Weights of a small GPT-style language model, trained from scratch on English Wikipedia: no biases in attention or MLP.
Each number is 128 + 24 x the weight over its row's rms, rounded and kept within 0 to 255. Layers, rows and columns count from 0. Numbers have three digits each. The size before them is the row's rms in percent of the matrix's.

# layer 8 attention query, 128x128, rms 0.342, rows 125-127, columns 0-63
113:080116110132136152090151129130132107067163111125087124183105118144144105149174144132120142125137133111126170097142094164138100111105153135130091113143126104117145097139109203138094129137113151
109:107143133179092124184110087096144156122103120129091160138107103121115100090155143115138085093135141141123127120131136119105086085137146148122157118129138189140172106136121158081148126130105131
106:176107143109140115110090127104152111166105126169187151146083111135111164146121122143102155169098119155140152102142116124088084111142112103118123160130128095153125083115131101093149141131126152
# layer 8 attention key, 128x128, rms 0.352, rows 125-127, columns 0-63
103:137122137141134098130147119109110061119101109109118185154112132187123121087113120150153163120112124147151104121142121097163097127107108148155152128146149118156117173118118166112134132152119189
112:102156151147108089139122144132115122123108164138119131082131122115170105121107140129106150143122131111064125093109168111099112154124148113081166123131107163125138184106105128114130145100121080
102:122119136132149108127127113114139096114144092124151126136084115137122116149143141124099095150120143176096145125140166128125168112118113099112091172148136149154091126127130123099105160129115087
# layer 8 attention value, 128x128, rms 0.373, rows 96-127, columns 0-63
102:100102098140136143109138098144139136134131106130111105177109156101185122099124117147106073139093121129147150169142088124141146114124129127106121153104145101162151130118135140108130074176142115
103:132118131111116134124109136099109121111126140124121140093144071088085126115132088118111166134172134119109144105120137151152134105171134101141087098129092142092154135133115147127095156104113101
107:127146127148165161076131143120174099100138186114118130111102144138134119106091174102165171151154171114115146116104107131108111127145177129155097147172100167142119141141107127125101108160092130
102:117154111096100100142138123123165150106099078103115099128115093110166117083134130142157138139132159154115146161142163141098127140158115133145169084089127153116127103124112143061149207146152096
108:093136153096155071133176125100126124138098118103134127092156128123112149111107112140150132133129085134096140151114113139149114144116085167158132146169126140142170127071103165126161153098117161
103:079158097165133094111129125149130144150131089105034124124171122141086134170123175089141119119126145134108131129137123139162082143112140142142127132150115136148116099114151122141107094083121103
102:117131104137072128137125155095117117162140149109121092142112087117146103151161105096136100131175118153120132135147129124129117153098154155158162107146096133079125135130158163132099161101119138
110:106122139151135083114114134164130117136162167141135096107098157126108121104108112160169083135154103132151110135146149123107117143097117134136124147142139126091122104103161127143119113098112125
110:118095126107110152125090125122126148175167120154143124148171128170153139112143150112154116135101118151124155144133127159171140139094131154149097112115128092110122142161097155166136114122109143
103:169157128123123127103090133130115124136113158091125139107142140141091106114119127129122152133091133186138105137182094121137123103135137136131165129151112098167076159152096169115185105134133120
096:109132106126141124083105127178130101172140119098092103141142070147139141167119118128136176146102136138118153111135161173128105159110168115146112090127134124149118151140137122102091143103149122
109:102168131121124152125117116108117107108169164125069094096105109102144142120132154164120199119147105170126112079138134154119160162120061117142106076142156106131126118168110188139101110144124116
116:143133138117102161101112160123144116125159094128136123119128091139139133112119124112130120140147115136170128096166132095105104148130107126146123153155090111125148098115163116151117074145136108
101:145096107136189119113102104083116091101088113089103154128137160113108147142119184074130107125104111172162117127140141125126131160139126152135134111139177157155074119162109131141125125131118116
105:116069138093103111140152130118137134147149129122154090125150133127120145142116118118162157096098116114151110139103107103147122130147182173162171099139120138169130099128141122097153172159128132
106:119135162106125130104122141105104105191110118102136126091131113108149144130104154117106173184120144152141143101169107136122110125164106139154148136157126107140162159098120137126097116153125076
113:144096142107167116162103130157114162118156117126129131135160117160150069082107121143156164146102138150109131139131171136189111134150117143142139127159182096083125114155191128152129122114093144
104:052111143117123154115112143114165136120130120173117128100123134116106120086168114134143142201184158107117129131142146105105166137124184113136126106148113146140125139117115101154134126115150131
111:153092158136139133127136122111197142149159144145149120135154110128094133109085144137172110129142142136135107139164154141154130096111144145121131072067116144111123176148168119139161093103096141
100:155153147081141104109123141084122126156124099116124106166138149138127143155170138149119152105099089098152101145133148129135124139113188140102099132134127125108115133131139129109136148100134146
102:134072119148135094125059133128123119158082116157191150114119091157125132086135142132128154112111134122135120128151135104132146154132115170124119107098144131141143109120114102120117149156145159
108:151078151116103168120147134154097144138191117140116129115129131119106118134086104115116154121169098102134097093086147078121087151136084149136140127126127121121110155129159142133144155164178119
101:137193098121092117090121149140131109095110134110119121126123153127107084081114087123117115132098134074153142137113148123143130152169111197090115132129107158138136118140150159112134180118094176
114:169158123137108131118114097124121102126137120137130142109113160147096085107130116119117129093127159137104126140125117142107117186144161123141104119086129129089122141107105131150140136155167140
106:159119146096146179157139111130134148099134151104096151159097099139163115146162106098124142137119107123140206121098123130097165120130095131097138118096116089119102130108111156120125141083108119
102:112115111156126091124144139094093137166094154149122113133083124131131138119122155113165118140109131103136107132144099133150151145134140133196137086102167126127071166116107145127127110104144166
104:130136071110150121133117130150092092123159135127138161143152154153121121089149124114117113159131199134113148117090094117124176147142110137130153126093118122130157120129114133131121093125133110
118:075151128151137102133135143144127106107134139115131190119137099113126136112107132127136100117099129140139134150123085168153115162131105128100107110101162115129117156167120141146134126089181138
109:182164148111132113133127171174121126106131128145137121117114149086116115114169098115097126106157099100109115143108111184140109135101139136138144145138142118160117136090108109120151098107171106
094:104106110088119162152137131134145150106103066185145118090129145162117116120103115127141100098110140071148162156128142150104141107144143172077103107100161097127112113152114111146110100129110146
102:096083088113152136114075131098120109118092155148097118145160081158151167127150120110144109127104079115127152127125130133155118115116176142134138125080155131055161145122118122115133142222131124
096:113118160113129101168134170129086111120124125195118137120100150118127085137185114094125154114143136134084106143147139086144132093137137154112106090156109149164111118096130160119144125119114117
# layer 8 attention output (transposed), 128x128, rms 0.335, rows 96-127, columns 0-63
096:106174151171165140107141085136132124190147085092144150106165138177136160139111119139171151138148134150093146111125125109114137075103114118142168070127101128104129124129141115154141114133099117
106:091125121207120108128088172167131132106154141159159110099113158142141108128116111097154091132097126064146094126145147112147127173088093144150128132147144122125120111149105127114118143151143174
102:123144130096133146126100126086112143106094145159130100105161145099106121086138131143130138099134145136184092143151124116157097131139103132161138150138110149131121127114115145081142162106097125
101:107088121156150103090156187145111100148154107119157120133172144141141156125150123140145121123118140096148122107140141124111149169117151142116128126161161140131121115153154139106144083095081120
107:153120068136122128139094163172140145135183130159131135117087152142133090151125192127124121081114122145126105116114125130116109171104150132078172155073141120129121147163111118097157149120112086
117:124152127115116164173125134120136171134145119114156101149087167123137098115110110134115116140095136114096137116116124135157173132086138097136141129172133147134169136152124124124145119179092132
108:101118151102144091136165150140138140106118130112110166139120128123112089140103131121076120148150170108133125115089143120098100148106131127125112164123135138183147160148114125143125185143097136
112:092166082172116163106128072118121184125138140129120119132125208116123095133143148108103161124131109132126123114121100151152109127159110158084140174120130141129116117138104134145129088147128104
109:139145125159180131138108064120112072098132121073092096136103139100138136114096118145112091121135100116123086128146135121127094105155139067116136106129158154122161117105171114122144197131116143
099:112062097133116157156130097113138165135086166145143142134105145113170149153105157136156131122132151105118138118094153131110100144120141138163119160144121121123130121083154102119152140092100105
097:095124129123145106140127130166112139083134081152121158171122148105121079112085136114110103134137111103147116134142184128118133112142109096154164148144115144108183087071117127149154117136147135
104:129130154139114138092141176106090097094106130112151121114124171125162125124120134082137122152117092136148146178126155103117122133098154160141089181157106128104133117102168120137126138125125171
106:133111176137081121147124192135072085141197150128085119157146145095137120129144140110146171119131115143112102130147118130139145096129140113096107142125091138141148091108121129159151162122121120
104:143155090116163082167132102106160100144091109126159085141130106143150140102127092141153120105124113174133137127133128120126116107136169133193129140144128104145142131082110133155119132185132141
111:119144140094109124136161190149151124118088142105141137128118121116136099088128093095123094102119145151131158111173095136128143109137125114121159154128167137146097168147151123129140113130080109
105:194114060113104110138134187133159126125139113163097110123098143129142139143133131146148119096150074162138125129131126073146138120110154114088144069146110145143155110078134164137132109123095130
103:174099131197139073140123131165167093125103139091124115099118134137110142120132144079135141143102125117137144135116121110117087124119163133122141112122137181141184150133103134132160169123109149
104:117137115151116116130176154141096111111089130148135084116132134105090133137120159118144186118113151140139132088131129122128112141149113160122127153106126130144071091153163184113137121153119122
103:178151134092142141085180107129100074096141132131136138144108146121135158139165139142130124128115143093129130123090086125134139141172138137118107134155136089135116129143109173092140152106120107
103:163075131153155070140163134111130131051145155104129156116099130158112129157117164143127131082138133122104140107100121171129140164168122111134122147131122090106122113132105079132127125149123142
101:151131101076154100104143135122151081155124146117149133121140196111117138116127106156143125170114068118133132128109101123131134141181122127106120136136089130100127130127146170138104145124128123
106:105086120183095136126105189115145132110066148155122136133151121081148087109156140103099132130115147133106127150115166121136144138175120150149148120123099153136138117148159074145142143055096131
096:107136126153105180101152092160178152148122121171097098109128096100111131158125136077167121140147160140091110100112112135183132151125117113161134163136164119124121130140164136118092111112162110
109:099134096186145140117106118117124156134143170116141123157161086080165158142118159136094103137176139129160123131130106095165154125099159124096169143124133137123139121114101132118087143127144127
110:142132169129107127130102130126133116142110113157137133129138102120140148146118135127147131127077149156098075121127120150124116131124132174150134142173142132122155104118191062117134115181096118
098:087157115079151126122152053154153150100126111133085122127120134106137129151138129140146131108120093134140126093126166142083107132138127146092144201110093164134177090150096116142158130108133165
111:144142144162174106100125075098123086162097096114129123133107133135135129161144147118142116118142105140139126124142134144102096127157146127096085131168186111132115096110139103110162138107130108
120:136121102171158138145139062078130170106118082107148106112127135091141124149125127142152108121120116148096084125141110085144144142105152120155123135144076153126122120154132124118093108149120171
117:114112108080085106135133191118116128149133116144113138090144137121129151179105081151081123097113128155125118097142112107130149154144154149128120143106140099115162107107150159096100111140138092
095:108144137171093078100167087141185103147135148097129147145120130126112149112129141129146090176123179125133111118159105120145159115129126142156147153103173159141178136114129138141105114088151116
110:109134152103151110142139107180141101106146128108159118059095167119163116145113143130080111113128082130143139097166156140136129128113134119119136123136116105136133074074137162174107138140092143
093:101102164139110127152128161147142103105122121137138146074134142108118168138103128149102130101175119116148160114155097152141115130090125098137142115086133134103136145131155109106156111087153124
# layer 8 MLP gate, 256x128, rms 0.36, rows 0-47, columns 0-63
118:193150137140143164113105100109150104099126143096121125084079119150160167126131151135140091060138100112093150134071133163109111140170150102081085127140144178088134104116121137155138114142146163
104:164140102147132120085142158155136128155136079105112138122140120141141127173142096131129140100147168142145119131115103150107141147133119162114163148100130089137164174123129148115137123120127144
115:103140130135147117099137134127129140139118127101138082137138112158172087126108114146129122122146119124123121158121093088080170132103164102172117100095193194112120163127131123134118107108093129
098:126147105140103093151120110102146202136145102140136113122110097137137127134099096146124162132129147121109136182100101084129185131147127121121133119115119174088167114124146115146091127155174164
099:151128139122098116153153107156147182136090103089154128112110114101147118153090138080134164113141105137141140120143144100110141124138120088094125118102190114132134174105127166160129136105109142
104:127166116129143112158119094133150088137118094126130115086145177135107132122144171177114088135148070128141149129080117109089144117140098117108091113146108139136108150144133146132120057116090118
099:103160126130170137154105131145156148159112161120169119159127115129145122091135178124187121133145105112140142091096113115101120107160133150089169107153085134113101127158127096114126098161134114
098:121168142132148132111107117152109138186114112101193150156116127077116172108084123104124114127116135141129177153132127139151118091122136163168157114137138136122110100115159120167140078147101153
097:160171140147146114072147118124100136140137123121163116132082135127145095120124105132158169092140172190165124143128137093159103110104150170091101188129132125164133147144159114132095115140140111
096:134092163146109144124119091083100164113121114129168108094143144087108123098121124123122082108151129124128089149108137142100167147104081143109124152147136144134112115102140116157130095167105152
089:116136125094137158128144112125178141156122138112172115130098113112085142136111140125123123133146155171113139078175140102099128147135164143167143108131186117149083147109118167098121107143149130
094:096112118142140101132149120123122118127133109139167109119132150126151113154058097143146130112155122158124135102107090106090150140141160112090136127089135128136149128084125136170140159122156093
101:128100142137165164101135100113159149127129090132165133096101132133123183116089135181082156105130119143113138125076145131141095164122159147146155142113178118081103141132092085073093128096108124
099:158154135144162108150130118100064125094114092173122112136168116144101123131085117135120139136070173138125101167112067094141150137160126134143138091154142126103130099147151089133082145107097142
097:152143154185135067188078102109112175109089112124113132155117150150172114131127088102103127143146103111119113134155147135087155121142113107130160128100125131133146142151102084128138141113084131
103:132137110142129105160128120168158144115160133131087157140126099127107133104151168170109177092146122112110117171109160141107077085122126125124106120077146124093141141170126130105097156129106147
090:146162136130167123135134137147147115135107136102113094128154138135136115108081128158141147130110094129158083122175157098123172092174158146157117107130127167132155137098101125146125117129101143
097:114101103112137140128139101117142127107166085122121096137147101140120102116122114145126164146136117105141188163129091131123112114085167156134143172137139122101143106143114159134107098126172146
098:158135151149136180097173120137159099145128133129152132139149152114117167102130107090133106090142137083115142120119149126102104123160126151151144111167116183135124133083116152083113088101110141
094:115152114161123144090110141133136150103120123109162110137168167105078113101135157091140106117135105166165159116105145102163097129091148149129171122163133131123154131142095099148152160125139183
101:105100123118125135132101131117150157090135123110098114155151130110139124136113121115153146126074119128133127142154168115109168161141100146094094115137117140129110169141104096122099148199077155
091:100149134159121111096165112149169140131129127188138090144112120117150111139096093170118139131134130160150130138163119131109104124123154112167148127146152083129140144120131148122141103128155154
096:134126116159153087138125145130147118128129111075088091130099096125096142137150127146140137141185085152140156134175133162137147156190181121101119081149150091124154146122096123122156110119118109
094:109095143113148165151152111138148098137128127136143154095111124149130166134106108142142132101120131142119138079108111113083115151118162055100119126118146154098121106149165130131083131130128157
101:144149131100083172106159153109155103146134085112143158160104146122125131108134090116145100121167121171141142104154139133109173148104129131111139121123131169119123134108133111106105106136145151
095:120176149123115148141140114167100108135129126128168139126149140139148089091118157103086149117121134129091133143098138121132103177120131123120117074172094116149135106089112101097107168127106127
105:099122142131157158134116118133163135165161134086134123105121100107144131124137137150124156133132169120130098128138101086135136106171143097158147094111125124117082124160128103126112082116080127
095:118116120126147128124158092143117142134134137122123153094141127130115162147103187150137167159131140099115101130111141071094117095137143137092136123152134157083147085141151091129105110081101139
109:135133107159127164175133099151134160113162103096104133141158105094125150103111145138143124081141105122083129135089119161106131138127121167121198164127097110137149108145113124154121122099130173
102:131114067151115140122122107124098100117095099136176109122082123118127125143172103133150138128154113101118131157117148144116148193137110158129121126102119144103116117146145126114117142145089103
091:162090109114103125140087148162120096093159126128114066116147076118138163098165123085138107143146113100108114111155127126175145128179101154084126088167129121124099149151120115100130126115107156
099:155166135141150157146083107139124117129121091038167122140166069070120156125131094130119122130181125163112117139121132083157119136098112149104143133153145055138128125081115092135093152127156141
108:127121145135130138174071123139156115162128118149148173131136110133088138121126109080138149129117097113146115141188102092142101128154118127147105138155099131085098114153138134129091106125165149
096:148150127117128171122140171135115115073114136118128150119133096118133128148068133138121140111118112136123153128103142133108127135129116115148131095149173146126115191143120076159113172147117142
103:106159111136194106148105142136184107132128199141124139113153130089105139109118118152118133126122094119140125120102126139096114154134144128107138155159142166104108108100109100075109121089153139
093:103123093140151133196159150142140118130121123167117100070168146157123165143135116103148132140105113129120145125156129086098129103139151137159135125125151134124117185162110090127137169125114122
093:097134139106143131157117090137141107094095134100103128170136149116126157110138128123110143134120129126149118144122116140101139099098129129136115157136150140136115149091125116103111163176119148
097:158153102131121161120085122120112150131151113102089121144170159149123123105107158171157111074072104179162134115147120128139144104070168127136105129169101151109106122109178131133093125106137140
097:128127109179152158127125148100134113134146112156124164144133104111082139126100149157115166166196084168122170149137140115118097103127153116132152088136145181108132134138131082098120138146114123
094:154110082133135106137140178168126139102105107123122113121147098100121095150156147157127089144160123108118118131092149130089181155128103125140117094143114099113114107169132169073096126122116141
100:167153162114138110136090132147086125170172091134137149140132112132124152130148074121168131127142118203168144129138087146141125135116153166131156145139126079137119126106129148138122110151154146
104:125173141120165148120089121124137165090172137127159105121154133139155103143107136117182133149115080121158142102118129116100147094132170156077138089136138138087081159059114106154096133131150147
107:123121122118142117151163133130104107170173128115129073107112141138151138120139141095132181144138101161132126168093156143122122101126135143123125108110145128086095134163110157113093137148140101
091:148100136136143127150075090132138131131149120132112114108122124182107136130124101134114113105154143140144126117138090185087129111111135163118139118132111166114140122132184101140118168086145129
100:178124122129170156100121095135151116085156135124137119101139121119111112139137090169124135173100070113169134129091097141136150125064151154130151123141121123120107119116129133086132148130124120
107:109170105072155155118138137146173164142088083108090141107107172155140155146126131134178153125100152127096141138135171122162150127122130164138108096105162105093149156100167148089128090127098113
106:080136129169112093120147089143109085108117124122137123107118150088148175106161128140131164138136105168119167141107171111156140151128153109112154153157133128120178161105124133124143150128101162
103:122123114133123161088194115164172086124122121148112115147143126147164120129104102151180127113148112101128137122100170177132120121127123095132146076107150143133122136173170123100103138166099144
# layer 8 MLP up, 256x128, rms 0.387, rows 0-47, columns 0-63
103:125102106146093126105189119138146090123132127148136119135089158124139127114113115148104112193136105149121141120157151114139108114107156175190125158091152080155158126126130143082114112131081117
104:153129110095118116147145075137114147112131148188114097140138109084088108121158147131128108155102138091136136126107119116130152118085104142146137127115133125131129141170113177139143147141139153
097:128150109099156127131123132160112146124169097127146125076099141107092109145103123122125086145087120104148155151093187140179111123136130145126127106109162109110115138169157156123125121132116119
094:131150184137155152157135106107089083164112120126082120127095096084116131130151156107103071146116105116082146126148098091122152189133128114119105127113143095152114138138126144138123111112155136
092:147066107135105126222115107145121152146099139057135112146112128125142158119148109132099141169147142128123121142128154157141136117106178114133129162093116096150117124141138092150109165114103109
109:114165129168128135157117105120130119153162113127125136131107133176080116085126095144147151146146102119141121173102155109108144136088121122108146109118121116113140147157162122152129142143109114
109:114139121126117098131163130132117101092129113176137171155093154161131164077149126148162142132154115088168173116146122127121127101152134128092132135131105128079108170133148113186126087129143105
097:118064139136085114105121143118127116161161094145137162103102107118148147118117116131115102115157133135152130112140086133158106119120123145108159124147161076143156123112176098114107174116163155
101:146119165115129125100103127123110157126086122126154142123101123124115176122157158121151120096164137112082125088157093086122128128152149122167114128103167071095117125108165150143151105155118152
093:129149178168131127145156120124131157143137129175135168093071119132165114123170115081119061136092134118117115109141090149108140159128130098145120109088131127118084167127126109133125157119139185
086:114138151124113135141168078105143128104182092101118141131124074153133157140108115094157142160186108136082132108124125151151130088147091108110145097104103120169148141118175134113153142129128123
098:148107111135125150113135099164111168132154153155137149120144130106020130118139143118150142135097114116177115110149128148156119168127121089092137131130123164103118117161133113168115136099132128
103:102127136132118100165125136135127112135126119110103091125137161137149085123106096099106084128140120162159133145144099116116124093126150113127150101189176115120166125160130098097147155129106147
096:143143135124150129130141101096056096131111111174093100096174095162127117145095147161134152145124107127160145168091164102132139126181124142154153114097174130113117135159142139138105175109099153
105:142109091147190162156143109111150079144075145149145102116124082098148137147169125148147148138096155122125109095165112127148129129149112165117136147109120098150105155132105106121132138130116162
097:122153121138124121111118135127090126101138185128102129131087105121139137148119179176148156139153121106160133142097153127091146098136123138123140132067170125060132159106134117061096158143152131
092:125134102153140121128132117119107136156132080151128119119104168121087115099093137104137119117134067130124113131142150095154108121129129125156093115127130127108105120145148117172128141120116131
099:160079132093160111110146140162158090119103169166116108113135096134148123129141076153139119110127147147090114103117148107115129107139145132128140098110153164093124134182184114138117159092106139
114:153104115136112136133133135088124105181110078083148104147115114092131110113152150126149146131092134145152130103115154112111165167116110131157127096125078104145151124126099171115161075126155130
103:117141138141108128145174098145154137104122145086112129159142172141147104114105166170123153113115131129093084143124115148141165175140114171129149142079165154111199118114124104120114121108121092
105:115116079135111121182098097135163121062130067145110131117118111088124109136107108150153136119139124158146131102151151124099149113120115103130154110120116124162118176146147141090153133158062119
089:120090118173161094142146113112052137097098156133142122137099136135089150129124102118130175102119161082172142154111118138118143163146104147153121139131120122109142117109091114113128132130136076
099:099136151080102137124179132118139125073130104098118134118146105165095120128131106153115135118134133153120138152132128134149076083124126113166175094129126139108145109141165142123161167136125124
092:132159116141134109103125114128141151171122147169105094164157096153127127168168108075101109141110106116086129128152117167121142133122122160127124144088168146138088163110111132104133120119136099
106:111106146165107154153100123105124130097082077125145141081149111113131126109127133099124139117175160139112121154083166129131149135115149109154134129111156142152153136141127126165135127093105132
108:148099090115149133090107184122175186167119150113099122111101112110119140127072100152159140122105137110144116087154127192150156082131125115139136157111097152128107107140159100130144135125150093
099:109143111118119135098080137128132122106113081167139077145132139130154133117167147148114079125117149131108141106097136127117136139172134106168087124144140130087087153125106167125130124126150080
102:156116132169116118150109131134112125133123108134120118124130091078156107107114118116160133109170128079089112121134110136122134167139109169125135170110131143184134118175139080098161161115145157
101:124129085129102144141123087145136112123138135119099159109158162109092171132129153145144164132155113100122142102102138154156104081104142125140153084160085170115164156135128095148160149141158127
098:156104125101157079088133109108152131153114112149134114125124135143149149131165142128157142126147169121136139111104122104125135143130099104167122096146118110122138108184136130122115070096096162
092:116150073187127131111101088129093160158114110119145122149109146150156130120133107127094131162086109163095137177172106098160088117112166123088143099113136102124145116141100153125132136139126143
109:096131141145145103112101159148108150123129174137112122144110082161143130104123129125161112141150117125125094119139163167110176115121139095128123169113170176132121120126116122068095138077124097
109:107151118154110132130065157126196147172163103178119119141143094120176119147163142089126120104094090132125118119163115117104096131160152114101133118153120138138110115120126150139118139134133142
101:112142130102138107170112113128118161119164166119170104148147135106102109160115098121142138089116137135154145135100140121141155105104154137162129127111156108122168147101142147082118140140120134
102:156129161127100102174127122131112097110112153128135117130143172169134133132143135100163101146133117126129085127109153099129163131122125180115145123140110176133140111157141100116133186127150136
097:120156184135098104140171138143136097138159140140113102133091108095132108119127160128136133154124087174120113125127082122084164159123114142175146129093139161129165170170164136109124114100088154
098:136130117173090151114138108159138157120127107124122125088141120105130148163117148127105141145107112141161139117138144151145129110114150099111096163141127146082148104123087147143142125147157151
098:125094087173083121089136094134147121142154139099087140146111090105113091131132126125112138165110108172112101130121109149128172123117109081117126169127134126135147139147143123141154139157086144
100:121115078122088116075155119162151163133150155166107128096121129144131156133159124104100111115126138149112159109091123133070149118084126080149114137134121120137112101110127132134166144137113112
092:134154157156150165162141095101074112094137156115164119124121136120080159153159154152139127134143132150159153155131102107129143091125133140130119133147076124052147133106094168167153112129152139
099:141135148113159132124135155092084131123102092079109126114138125143097140117135154134113132110134144153092128114162100150117148151132153155103130152108139148082121133133119116114109137103157154
112:139130111144147138131161154095110105122135116137152124117142158134087120156161142129105079095146131127169123127097123153132110104146127077122188133122104145131156122120118158122122124133121123
108:136120134124100126098118123098113160126146157168147063162092131136091148123168143076124108129139120109151108137156164144120139098137130140125125116119111103116135165157086073172115116143113134
100:112088139125106094126078119149192162174153114116090093116130111155185127096161136134135173133118135122120118140112176146164130149103145117116087128103109135119125130137113102109111146087164160
095:125110118142113165142103168134135125174125099125136140150115114131088148147119176114119149129149142126112180079108115095101091138167094162141156093116138138143147132136123121158128150074124100
097:153134120147121110135100084156146095115141108133134084109131135143089140132133162107112160178104106166127102130146170159152113142126171144125077130094128109178134136133096145104118139076098140
093:102137128144093164120110105118116070169140160133150124137105127131174131140127068143123180109111154173089110152099075127082168134132130151156115099121133139113165130091153114122138108132107100
107:120135136107134099120132127117134115117159115108130122064093114120094130166117169110165131149103125099137116105087122109162162138153137151159138162130108137107093092142127138143143114093184138
# layer 8 MLP down (transposed), 256x128, rms 0.204, rows 0-47, columns 0-63
113:110163112115154145104131165077131138104153130167128144127143138137197107142120144191146138111121163136107115093149142140143114166155166137140110173074097138102136121123136118143124132141070129
106:167139157124100129142155131135118096093106148123144127134145132121142111119088153126086145085122100129198126140138092106113143118128145118157166109100129116132138109098091121132165083161115149
110:139136100082159104177121111094055168118129155094133136160123082128127177116140122143174124108151158140161119120121141149103140124157123101102102159098116136108136115126133137130095121068169095
099:163118131153132129159141103178137128138116140119097106116154124152149107096136147154104081144169051143118141155078158114122139167117117106115125114121127143105119135190142162097105170115114131
095:144117126059153123117104096117139129120152164136111143105127102183117151105121154079135134116106143119122147140107149138119118084140119145141129127095091113165158174181132093100114168126101114
104:128132103151110109142164133139127137140177112132118121147140096154120148081140088161125134138125172131096169137162133130094132127150095162121134137118164115151117111166108116133150121152123101
107:154136102133154113143151106128130112115102102153122105147115117135111104155082127163096162076097142111088141110113121115138118121123135159124114143146095124097132148126155161119166161142063099
093:097188122191136150114150124103102148106165086112130149111115158130129136116126116172140118102132126144167139129134116153121098157155144153096135113108183132118154115145115131112136116120144185
104:130164148094149163132132119108145121159142105124129120126139084132158125138138154137100126135144200094135125151091134125082140133123148138107155125082140100131167099135128128143165124185103142
091:150142134086092088136136116154121086109070126176113159125117121172112151164142144162108141113136122127146176129107126155136108098171089131171129125112082111125105147083075104084119096099129119
093:153111119112166133099130090110158099165079098113160099116142116156120124123109137101089114116056094116164145106126122133113096117153117104146202127141136105124169101116109100140095101124118133
099:094123090115176134148149147165119154129150142118108152121127154106134170154135146111122139140114099111123141120119130114097130141113199122163165155125116122149136073115161096138125143100147143
098:156096112104153132144147140120114123110066131065141133149136149135152135115095139141124128130152121105109100075094154124098148101157124134161132105161142125144117109121131130096118101127147127
110:125107131164164097106152134137130105135115163153113130131135146098141107172160157097127140108112149151134126126118106049103135104130126146192133139107145149104096148087173085133138136075135116
101:162129149119162161175127163120118109116147152084082132114093137135123137109171123132141147106130123147098141124151114125150120101112135080103098149116095137128135134165135120085124130098129121
100:112101104077123093126095120141118092110097116136131119095125097138159111132131101110120164149124136131128199142128118154136097106174144158188134144126165130135149150104133092113100119083134111
093:130071153084149111126147127145142120127127164155134140173107151160143110165117083132139124163174153156124124123168158126142089098170125122118134130123134133171156087114145119106173153100164118
094:195120138084124091118121146157156137131092118104110127136147128084112143099155131135104152086160130130104120141126142122121134124120150136140139140116124152110139184168085140159094156148070117
108:141120060141159124162129129101083133119128089135129125131130137114138095132148093109167125134128102191147143116154116173099141160189140143132123153077111096117086097113141101122143141102157141
101:139143142125132124161128121133138189129117125123157123117161082111102146163144137082126124117128155150139125106114135162134120110138099099160154135116146091118185117141143148154114122167092081
104:086124124121084110182152091113144135139112164121159100141151160146158142098123149102124100156112130112129104074148108155126187190135099140127076117111122154115109094139110058115093146122106148
095:101118113125111180145094128104126160128087120135136085113136080125164151136099124139109121145145111139136122112094106146174103122137143108153153124172166110134180091133162143122094156109147105
097:145161102128094158137075153123140117157110131160112133154120142116156094129091141144124120135058129142109104107148146138111138100102151124138124133147095129118116135145103193144130118162146132
095:129122107145098084185126157049165144126168122162116140174159115165119091081102117140123129104112171135077121134114109123086172166106114125145103129111125145133110120115145117114141115175100153
105:190085132124080127117140110095129131171104152137178128122103160097111127137136121147135125143098121108110133114131139130140124112129104134098100096171197101136123121123086165113113161136104100
108:103071141168143127135125132151116151127116143132165150126180126081124114125083160155141111107145135112124103166126118111148130108134112147101138124138130082134085142147109143128164139155162128
102:119078121120118092139159115163142160112109094081158149135115134145106154103115126094164118167141156111158138087140135087150164142126149152123129102151140117116147177109148132126155149124155125
102:165125100136125184143143139102117120078125139149157125148106101114130129084150131091124103129175098131122114127106081145097117125115131126159127122122114119162089158109126125177137115134088053
096:148128119107179134091131154133151133123173127104151111181138111108156123116139111134119116088097144134079118090151145164114129134127068136059132162151092138158187107157100134068164141099117128
101:122124110144139112140113138095083105097117127127121100098141155165113082108108114086162148146129150161162122123122098140092132138102186153114111154084112106113103119133164132120130129144125164
094:123139153098116187159146139165164132115106144137124146120180142152156140085151130156097150204155135134140134122159130086134115093137149117139132105177148127130168130124153101162143116125117156
105:145122146098183131117144112122102120150102163108126113095133085204133092124157141134120106164136136161124157132140108105141114122135103091125188127134179124117135145124152156108111133102124129
099:132135106175106185153131120130117136110105152144148115157115095151119137123160077117118166109099140130144110150143144150108075127127123115118092124153114107127081125128124144153153133133144120
104:174154090160116123166097145150128120167076140125140148148138122111121121139105159151171143190145122132115109116096111123144166155136162130154152104132075131091116150135079159092115133114152140
108:121162143148109107144158119113119074115118118120115130150124090117116127110115123083130123109143158156149178168154144123153105145135144140114085108171172113103177147093151116158133181129138122
095:157118116136161132144140086156084103134158154155140159149143093157110128140093113124162066125126095158082134122077114136176115116142152123114127173117127142165139116122163102109128142164135138
099:168125130094201111093126145125129146138111122147121188181110140128113124127144158139140170095107129143148107129138122123086109128115094153153143150151126108117096198159142154126152170091105131
097:124108103123115119099113161122160120132141109080136109143094161114116065191136140119118146176120141142142134146151127129087168098096111118136118134150118109136101178178113140149140123132112124
099:162073136144133075128132112134124106142120136152121134135119113159118122106131152147112150111077155127124135129079170145108157135139124106147109103186117116105152162146118072129145170137108119
093:150124144196100134079137119123106118187135117104171138134142115118136101129120170152134152126139118114103125154107126118126149109177148148103090121203163131107148141105125125119107092135096132
099:105138129111098091098138110137138157127105132115115129139121123141133130113117122116122111090152124150146152148139049148101130125152115128131141147115133117145101109114127132148165144070178147
106:124137107178155124153122147165139129090104130113175103146131153128135108105158154154133116101154108169077135091130139121141074154136117128153110089122148119167097089120147134088119130133129103
104:083160134073112153133117107092150099126176124124126114117098137103112164144101162121122109120123123125152127121125103108116120126166138103119120159147156108167135149126139137141132056124103117
094:123094075119121108105141118116148120157160140119127113145120115084137152097149159112062147145151115154119131133118150143149128120149132142111078131144174110129092118125140154125104133146186138
103:195147123100115163121084152102081129148124115116136138166169130095163143140105119143132146133090124136118124152092143122145080125138114138124114198154183174128145135115140140180145122134155113
099:186102116113100146143150168102133128143119171150176132096150164154135178123119110145145108147115161126123131139133126132155127140129196131137112147113144144098119167145109131156125142149087129
093:114155115078140150113155140086117159151126114095157139173118140113132131119094082119136151126114146141141098113126143134106170161115135143144118142157137133133116131119093127087099115161157175
108:167129099107095076120112101170139123130075104137114092084113106163132118170133118121106118148135161146109120129109094093147146082099111089102157148157114153106117108109135112129131153122131131